python train.py --num_attention_heads=5 --norm="rmsnorm" --norm_eps=1e-05 --rope_fraction=1.0 --tie_word_embeddings=true --extras=["capped logits"] --init_std_o=0.0 --optimizer="adamw" --beta2=0.95 --lr_head=0.0132 --batch_tokens=65536 --max_seq_len=512 --dataset="wikipedia_en"
Each number is 128 + 24 x the weight over the matrix's rms, rounded and kept within 0 to 255. Layers, rows and columns count from 0. Numbers have three digits each.

# q: layer 4 attention query, 160x160, rms 0.114, rows 0-12,32-44,64-76,96-108,128-139, columns 80-159
# k: layer 4 attention key, 32x160, rms 0.125, rows 0-11, columns 80-159
q0:080128162074194142139091163185073072206151137190084123138108065142147097131184146134105154126138175187134099119156158122186146148084080133138155108124168159144112052088058106155121083147191105128123166128139125090126142069117078150028195063
q32:136126138139114126105137124152140124103127131129142160150132157126118155130130136102171137095118126137095115124109118144138149124103113109104113142113133142115110093141145094148105126124122116108122125134153132101087131108142134138100151112
q64:099130159108156109090130126150130152077119092136138123100126123098158132145123138141131126129112124080154125128091137094114146174119142094112129124157096125107099082135153151148142109155109120146095138115170123114135109092153147127146137093
q96:107131171132159149148155105157108126160124103137138134057166122112123106145128116129137139134133129110159142118158092138114105114189132183104115117148126130161136106129095160136165119131115118120145099058118121153110146095127136131149128137
q128:135139115129139135144131130143105103169111125134144184144145128132107117128123120116117117111140119130160158143130111147103098143128137149142131110132118176132131097068113157162134099102135119122135145131125152149182160136114136150123109134
k0:155120134114140088145126101106171139105119148133112133144110148153156148138093127107154120150161157135085143138096117105170119116147119104076126122062173154109100130120114099142112123087153097108131114163122133072085101080135109131154129120
q1:152159090156075191160153114101146150132133131082186117145096145076167142162047164152116103120159080130112132177101128107075130157146158083081084142144124116081107185128129158111165124119041196103109121120099155140174117182127165052171058172
q33:166138172102098147154130163139126134132125110156107109121121123160133176110164130134135091159117159114123119123115130160151135125162112138089137122146130143142130125120093134138111161140126121132134147131132129141129119138131153125109127123
q65:143133074063131129121095124112109099159109110138139130134110126076091193086171107158102078091089136133179149110084113055173143094114146156171123108157123184133159072165163166120141080106143160153140144060057089106083161167112133158155167115
q97:075121117148132119138111161173120144147109130138107115143190134147121100155115109132123196142188136125182075149134131157052149145151154141126111121149108092137137105166087145117133129131162112110153131133136153150124104105120145116209154160
q129:122145056155110093149097141102146092146154104106161192124123120180118106124120121125138151159147107150144168153117133154123115118137134137085139147126109138147155143094141123121142170084112075175137151131101141151142112141127127156133144121
k1:103131110116138139148146159119105129120107105144113125084154099132116096107150176114152146116143097155095099090181129144138194137064090160112157155139165143124130129160176139075162135149139084150114093095075125185159154110097135103138160119
q2:147140104160099123148129140144133160080107142129138147124110150132154126140115106140128132096107149093138172123115129168115130162152134116103134178123119123152114144155130103129125153125114151131159170132156081137112115157130147161165111137
q34:092126110080149130155128145087135118143132130105153138141113117131124116118111126120100129139123141127123142153120157139089115135120147149145120111145103138102124128093123128151131119096141112121162137110125109122158127139119121112131117134
q66:148132106130076138127124138128127092156135159133135118132144141139113110118116101112141116131138155155107103150160134151129122110095095151111136136132128123107147137110133105105111154106146119125119127147124132160150135141117107129069116130
q98:138132112133141122127099149121124104119132144110146148128095111100090108107147111119122086123109110133087130151108193098132155152080105108164135121129121152067116116161111099149118089128154129136118188143144123127133109149124139180096140103
q130:116138104082105094109117146116138135108150116154087130121116131142123123135136159136145163121124138136084123076141145139115121113135134130086149142170095083129109173158141126112122135134129105129163117076112102118120103133137117098137125098
k2:133142135126134122122141114142158131142132103127136105144156166126126133148127119147128104148108119115142142124105120143110098108149161132142099109118095090144112153148144149158138121127098139115163125120172137082116129150156101132129125134
q3:075166101055152102127097143118085066106126155132024203123137106220112091102189096112152188095089159125151207075108126142207139173125082122167194147140164143173072079120089088126106187079161022243135163200126093107088085038105090232116206040
q35:086091113119140154123102155110117116123137128111122119155109126135132124157089151104130129117147115127109166124119110093100131116137147140118142160135132153109144153113111131132144144119164135114120107113133129106170133116151119139122129132
q67:128158147159109140138152145147130136133141139104115138135143137121154090163113162117134159160167154143114143126155122210126113137153100137131141139083115103136116146117100105124116174125113095119105117161145164139127133104148119111128108133
q99:170135148144131117125127126126132109113109125133114103160113139127111158145111169114101124119090074121118151111116113127174146110089105120145130138112113117141130145155147161125154135179112129154134130135088132124130142117155115134116108120
q131:107112146110135155133157127139147143127114121143116100089128131131161156150121136121141123093136140126150075098138174103130184110113114139163139170133136121109096097192153154117139141150156168109121154141121092114156120144126166107116162140
k3:181119108130128121163087147124197166137096149106113131122103141131160146145114130094129092147149125129122176147075104142145097102157165115111129099063133106125121152084147118149134122065127117112155132159136141066112132121156139146155110149
q4:081167152081137102133116139131115068097155142121071141129136112167099085102134101102128174100113143158140140123118133137180121134132104150144145149129167148172082103113118114109123124114130065181139129187129101121080109091116100149104172083
q36:160141138169124104120116119141129122119143136148083144109133119143108151124136127112124128114095113118116140141124109162156119106120108114111133128159117120104124121154126115109124141127124118157130127126138138123125134121125116142102136125
q68:099126127130161126136141131112138162107138097131128156106098122117102123154118142130112154138095117122153153102102142142128122148153157117150144133126117131161089133101115150150118100128137131139120124132148130114114130131144153157170128124
q100:163066144146136156158166130172118140148102110144145120104132155136110170161119186153077155124143105079117137116143059125143085106127143157098089150115111101169092189120162140137139157118095165132146102081060118125102157098172126108161051161
q132:133119141119140141149148119133153167143098168118129129135132147145161161149125111131111129154122124105171128137084125090134146099137121126185113153107139145094109099145133139150107128148126161106136138133129116103140148119123173154118112175
k4:130111134121154145136108130104107108102129179129117134146113084111118127118108124090146158101157149167109148122123150116136139136132110121123152152114165153113159089117101090117104135096163130116115132137121139104105098091117145107145142148
q5:164094124165143161138123114134140123175119126129165063135126142042141146162139119119135079148157076119154087162137114103090119082136161124141086100105085110084183117137144152150151091167159171048108127090109128138168155146143130072114081170
q37:176124141190161114149123119134145169118119118123120099137150147142134166121139104154153089149124139123151097085126109157133123128138115136109112132137124105148133124168128110128122133136141112136131131125114115128109121116117094127104142112
q69:135125128123162140143118156123146132141122091150090128103105133140143163119148147146085090099073105104167135124090116075143097151125152136142154157147120138142104129115140164128145123150127154140122132105099101129130124125146133173137155129
q101:109120120141115156129118130156145137138146136108120143137168166145138134168158071146124137144140163079151125113128100156089130110162137148118121151136155101105115135103119152114111150112126131112136119132116108152165108134140140099165114122
q133:144108138151122163145083127128129120140141133129162148157131137122125102158128098131140078155098129112144162205128083123124107114131145116146102108117120153090144147099138120152144128106116122124095122156126147136136139139139114134128112154
k5:094171138116140135112175111141081106114128116175120114124166100118118129128150138133152176140127134137158124094181142107116170174114096135146130156186135138142133108165105152114151116190130130149113133092121092166143123130109141134109132098
q6:136153093121131148118069148174134093160158137135138146142142129149077050072130115073108133147080160164158125143144123176169155135089117077125142160089127157082126107103099085116145130099114133149141196125146105120111123142125109140068158110
q38:156159115143138114115114107128141105151151133156125156078131131132091138115118120125121137128106094138129159111132136174135141114121123108091123144123142127131135132136145130102159143105150097141121143106129150155138109122107141173150142147
q70:116084141105153129155104142139123119124169085107136154109087146134142134180166140163099108152035169118210165098048118132123129186108162105114115151142087141118085109085146130166119063166133148122147107100192104145127108152163148146117146122
q102:128121134124138146155151103143096152172114122091172148109128136141122112191106138142086136127154121078117153166134107125074150148133118165097087133163106106143104137121107095145108149150130130109187146116110105138129115125160138092100084144
q134:166113171139135161137124096127166182169087136121134095192153132132132190154109106136145126141098117120143135161107077117082109087135152139187119107135133148117127108149170114165096060172106155079113136158135124107078131112128173128108098153
k6:121141122114158124121145129112103147132100162165108119117138099129138146097134145101152149117144120145143135094129137123141153147133134127111134133112143114119148095138107123135126127127148144139112116139118124111125140114117145141124141126
q7:180093131177143153125119095149136154159123130153160104113118135075158167164139122115151113138144101136135130148139147130089147093129152106107120114105095110083170128154139115137115106145132169071161148088138115126144130152134131107113098147
q39:100112143099156112140142118107116123122134136115154094172126127113151141132121124152134126122170143140132094136113133080100143108121151160150118100133147170126129135137129154139145115116136137118133158115125090075131143132108145116111144157
q71:138131149111110121131130092138125092151124154131097105163150122123174139113142119118151121104136152135100098128155128134137155117107107133109115106166132140127162119151130137114125117138104109130119130114156124135116142122090136124101127117
q103:119164147086110108118102112116095117113141133083123158172130127150122104106127092123158096136112186141109131125107139137114172151115116113118118107159131159092146103122096131147152083123140084130135149172176114176160103148105159145120192091
q135:143122105138096131102101132125120118108160106136132130124135127118126078130110134133130099130122138110113105163172113146113127132125147132089135079164095121123142157129148105095162128103108131153106104099112150156113129151151111102132106112
k7:126162097102125115128100143120117164136133071141114135104139146132163117111136134146122153152059086121158117123134110149104124111084159137140129129148095079143093139114124174146144117149092139168103109094157143144152117150167153146106145120
q8:091169147112141100127118132106102106094127139105109153123133119183110098090135149127116162113143149151113105082129120138161146164156123155122148148152176144180100138112115128122160145123117107177119103169116146103079122104109106120131150117
q40:137137136170121167152104128163133150081142135134106114087139087131150118148138097122136132108128143124168138136121131124123127172128126131132143108154131100110114175112131109127105110155114146142131109151153087146067129125156132137111114119
q72:123135105121143142127138143144141192117136092147146158123126125102078146141110134137116160127100120117141125120117127132132099155137154145167124142120130101166093155127117116137126095148136161148140134129125148120113135123149136135132103149
q104:168129143167154152099133118131178164137115141163083085125179128108163181127130181123139178113118122140081137081136104180123121117125139105179139134128123118163146153123121150123146128141116141158095093117119176066102130069126132128115128124
q136:111112108120155117145149125109119116115109141119129150111086115155137154142135133131094161148161110154146141081082151100152132157123105103157149154098136127122098106120082146137106149124149158134133140149107106100162103094130113168117163139
k8:159078149122119114153118103123123117096126190121130129142076134147101113154105110126167119134173128097078138108119116070145153142181099122089079155108153177121153133153143036139152155097136130088144156146090110109127104114094094133139123137
q9:068173128100140163133102170142120097084146144122083141118122104194114094075123131095119160134057157173144119088132132141168137151087095126118158139140197179154101118128084103105151138122119100172103149156137136125116135121126135154089196096
q41:135133109125091125114119115127135145137106136155080141126103133160100135084147111113135116140072102128129128123114102141146124130129125082118137149110116114088145146112125133135102118119154107149173133137111143163128132118104112135149139098
q73:119108114151153141172121144148133150142151051118135167134095155113105144145157143177076109170069145138177134118071137155142111157108147109147143129121095086117069155113100072163132090151151140101135108133137100142123128136153125137139152108
q105:187104132135113137138169121163151146135098114117152121116123154141148139173136121153119137151139097120170114135141132149110085146143114129109116127154122099114117131124151141139118148120129140122151116121104125133110126080140134083125080108
q137:158108162127116175156151098128111155161076149110106129170151154133163177155141137164158168156120096110126141140102109116074131108141116166110114134145129174134130113141160150153097107115124141060145134168114092094109139138136142124116144140
k9:124144125131127143124139134124132136133097169135119105126123103128136115105143106123146123097160140151116122111130127122150150136151119131123124136109148130134162132137120129132137147109132121115124143125107127118142121107122130113136136149
q10:159063140171099119124158107154129160149127146084163087146123143119170189158110122152135072155162138094133123147123122127097083096184152157143079085114073121118173139123158147147110128138108152039145116100145122127186127145120123101135069152
q42:128106200151128127163151071173112134156109124076171117180135133110152159139121157182109123137175130149128120162133132134098132168155101152114105126134145130137161135134137113155128127121092140107130110121137087110077147142115130110127119126
q74:151148118121102086106111142130132093122144181148115102121148102140161115063103092112129126100164107154095117142192135115116124080148101149105110115137167132123161128130125136097100169111097116125104166151109132131125149135101111119109109135
q106:078120105114138096093130134115136132069119138128150148152134112134142099075124087083146104135071143171141092118113145117139139127109133109102129138096130127078128106148136138114163087096134132093114095163133114132167105156096148148153155159
q138:147141106151105115067116149178114078112193117157155156106137130132151048093094112098113093130105131137131118170182152173111092134124112119079149123111128137114129151114157139081156173102098116172121105075125182212147119145121093092161107121
k10:147137106123111118127105125151124128116144107126132138136116145132135121128128125127118128129112112113156136134131134149128129130120129126117126138145096121129121139130123144127143150126125134122132130128136131148148142136130133128124121097
q11:087123147124104122153131120113121126088133129112121147151143134160128134097106136136133142139129135118096096126114101127149122137147123146098117157142143129156096147136129140108147140129116097152113110147116136110097113116115119117151128112
q43:137120105114118178133128154138149170082144126155063136148092135115122152153139105099099080126124110156149133108103106190121162129125113103140166146146128119117102170148148114123121097125125123163139103129140105139110141133135121130119142131
q75:132118108121151126117107152126146154115150112125133143118113140088097143155099125127094139155110108142137145132122140148124118144144146107152141120099100074129125147107112113123140129114136140105138109137105123128100132116132114139134142148
q107:148056150158118105145157127146110126107170123150131136102123129137118147116124176130129156131124100123100133147142093134166110132125137137125116136112088087122146139176155143123136126126113173105136078114119137108106135117136147120139075162
q139:126106108140144089144160122113113136128138145115148155113105166135102156144109138118111125116141132143150139104094155114163139137155115120137123182085119139114115108098099149139102149132158157138161141134121136123170109088111141140129136165
k11:110105153117167103155155121136144117116126144124144136110100107151071102129119120101148122146151131110106138102148119079151131130173105176117130133139146163161122104106109156117097110109152104137152187156090131123091098069093070170143126125
q12:158124097122123162158122139130114137157136121161132079114120149096147163144125112141119074117116139095136129136104152143089129113121148139148108078136094121140152145145130112142122099104129140097155133111139130154174174158126106128089121120
q44:153096115117123086056147110143103087144165141114184121138125125144128140108122103109091151167124115112113110151160131087181149097089119145119100091111098132110146100124161141090158166095106131095130173097107142151182094105095126115132101128
q76:138102135101100132145101087128156138156142171122125115146152117176143098118151105119138104139119091151118077172166111111156138097098085119089100137156156133082166124126134134077120140104096115138106158124130145157158134117103135074095119117
q108:107130147149141143146099137120133145155122150099139178151101132154106129115140042142117129166137130133125134164154136094132135154151121183097126104125114116094142114110140094162083158108178119082170209145097050164147141178123116167052154089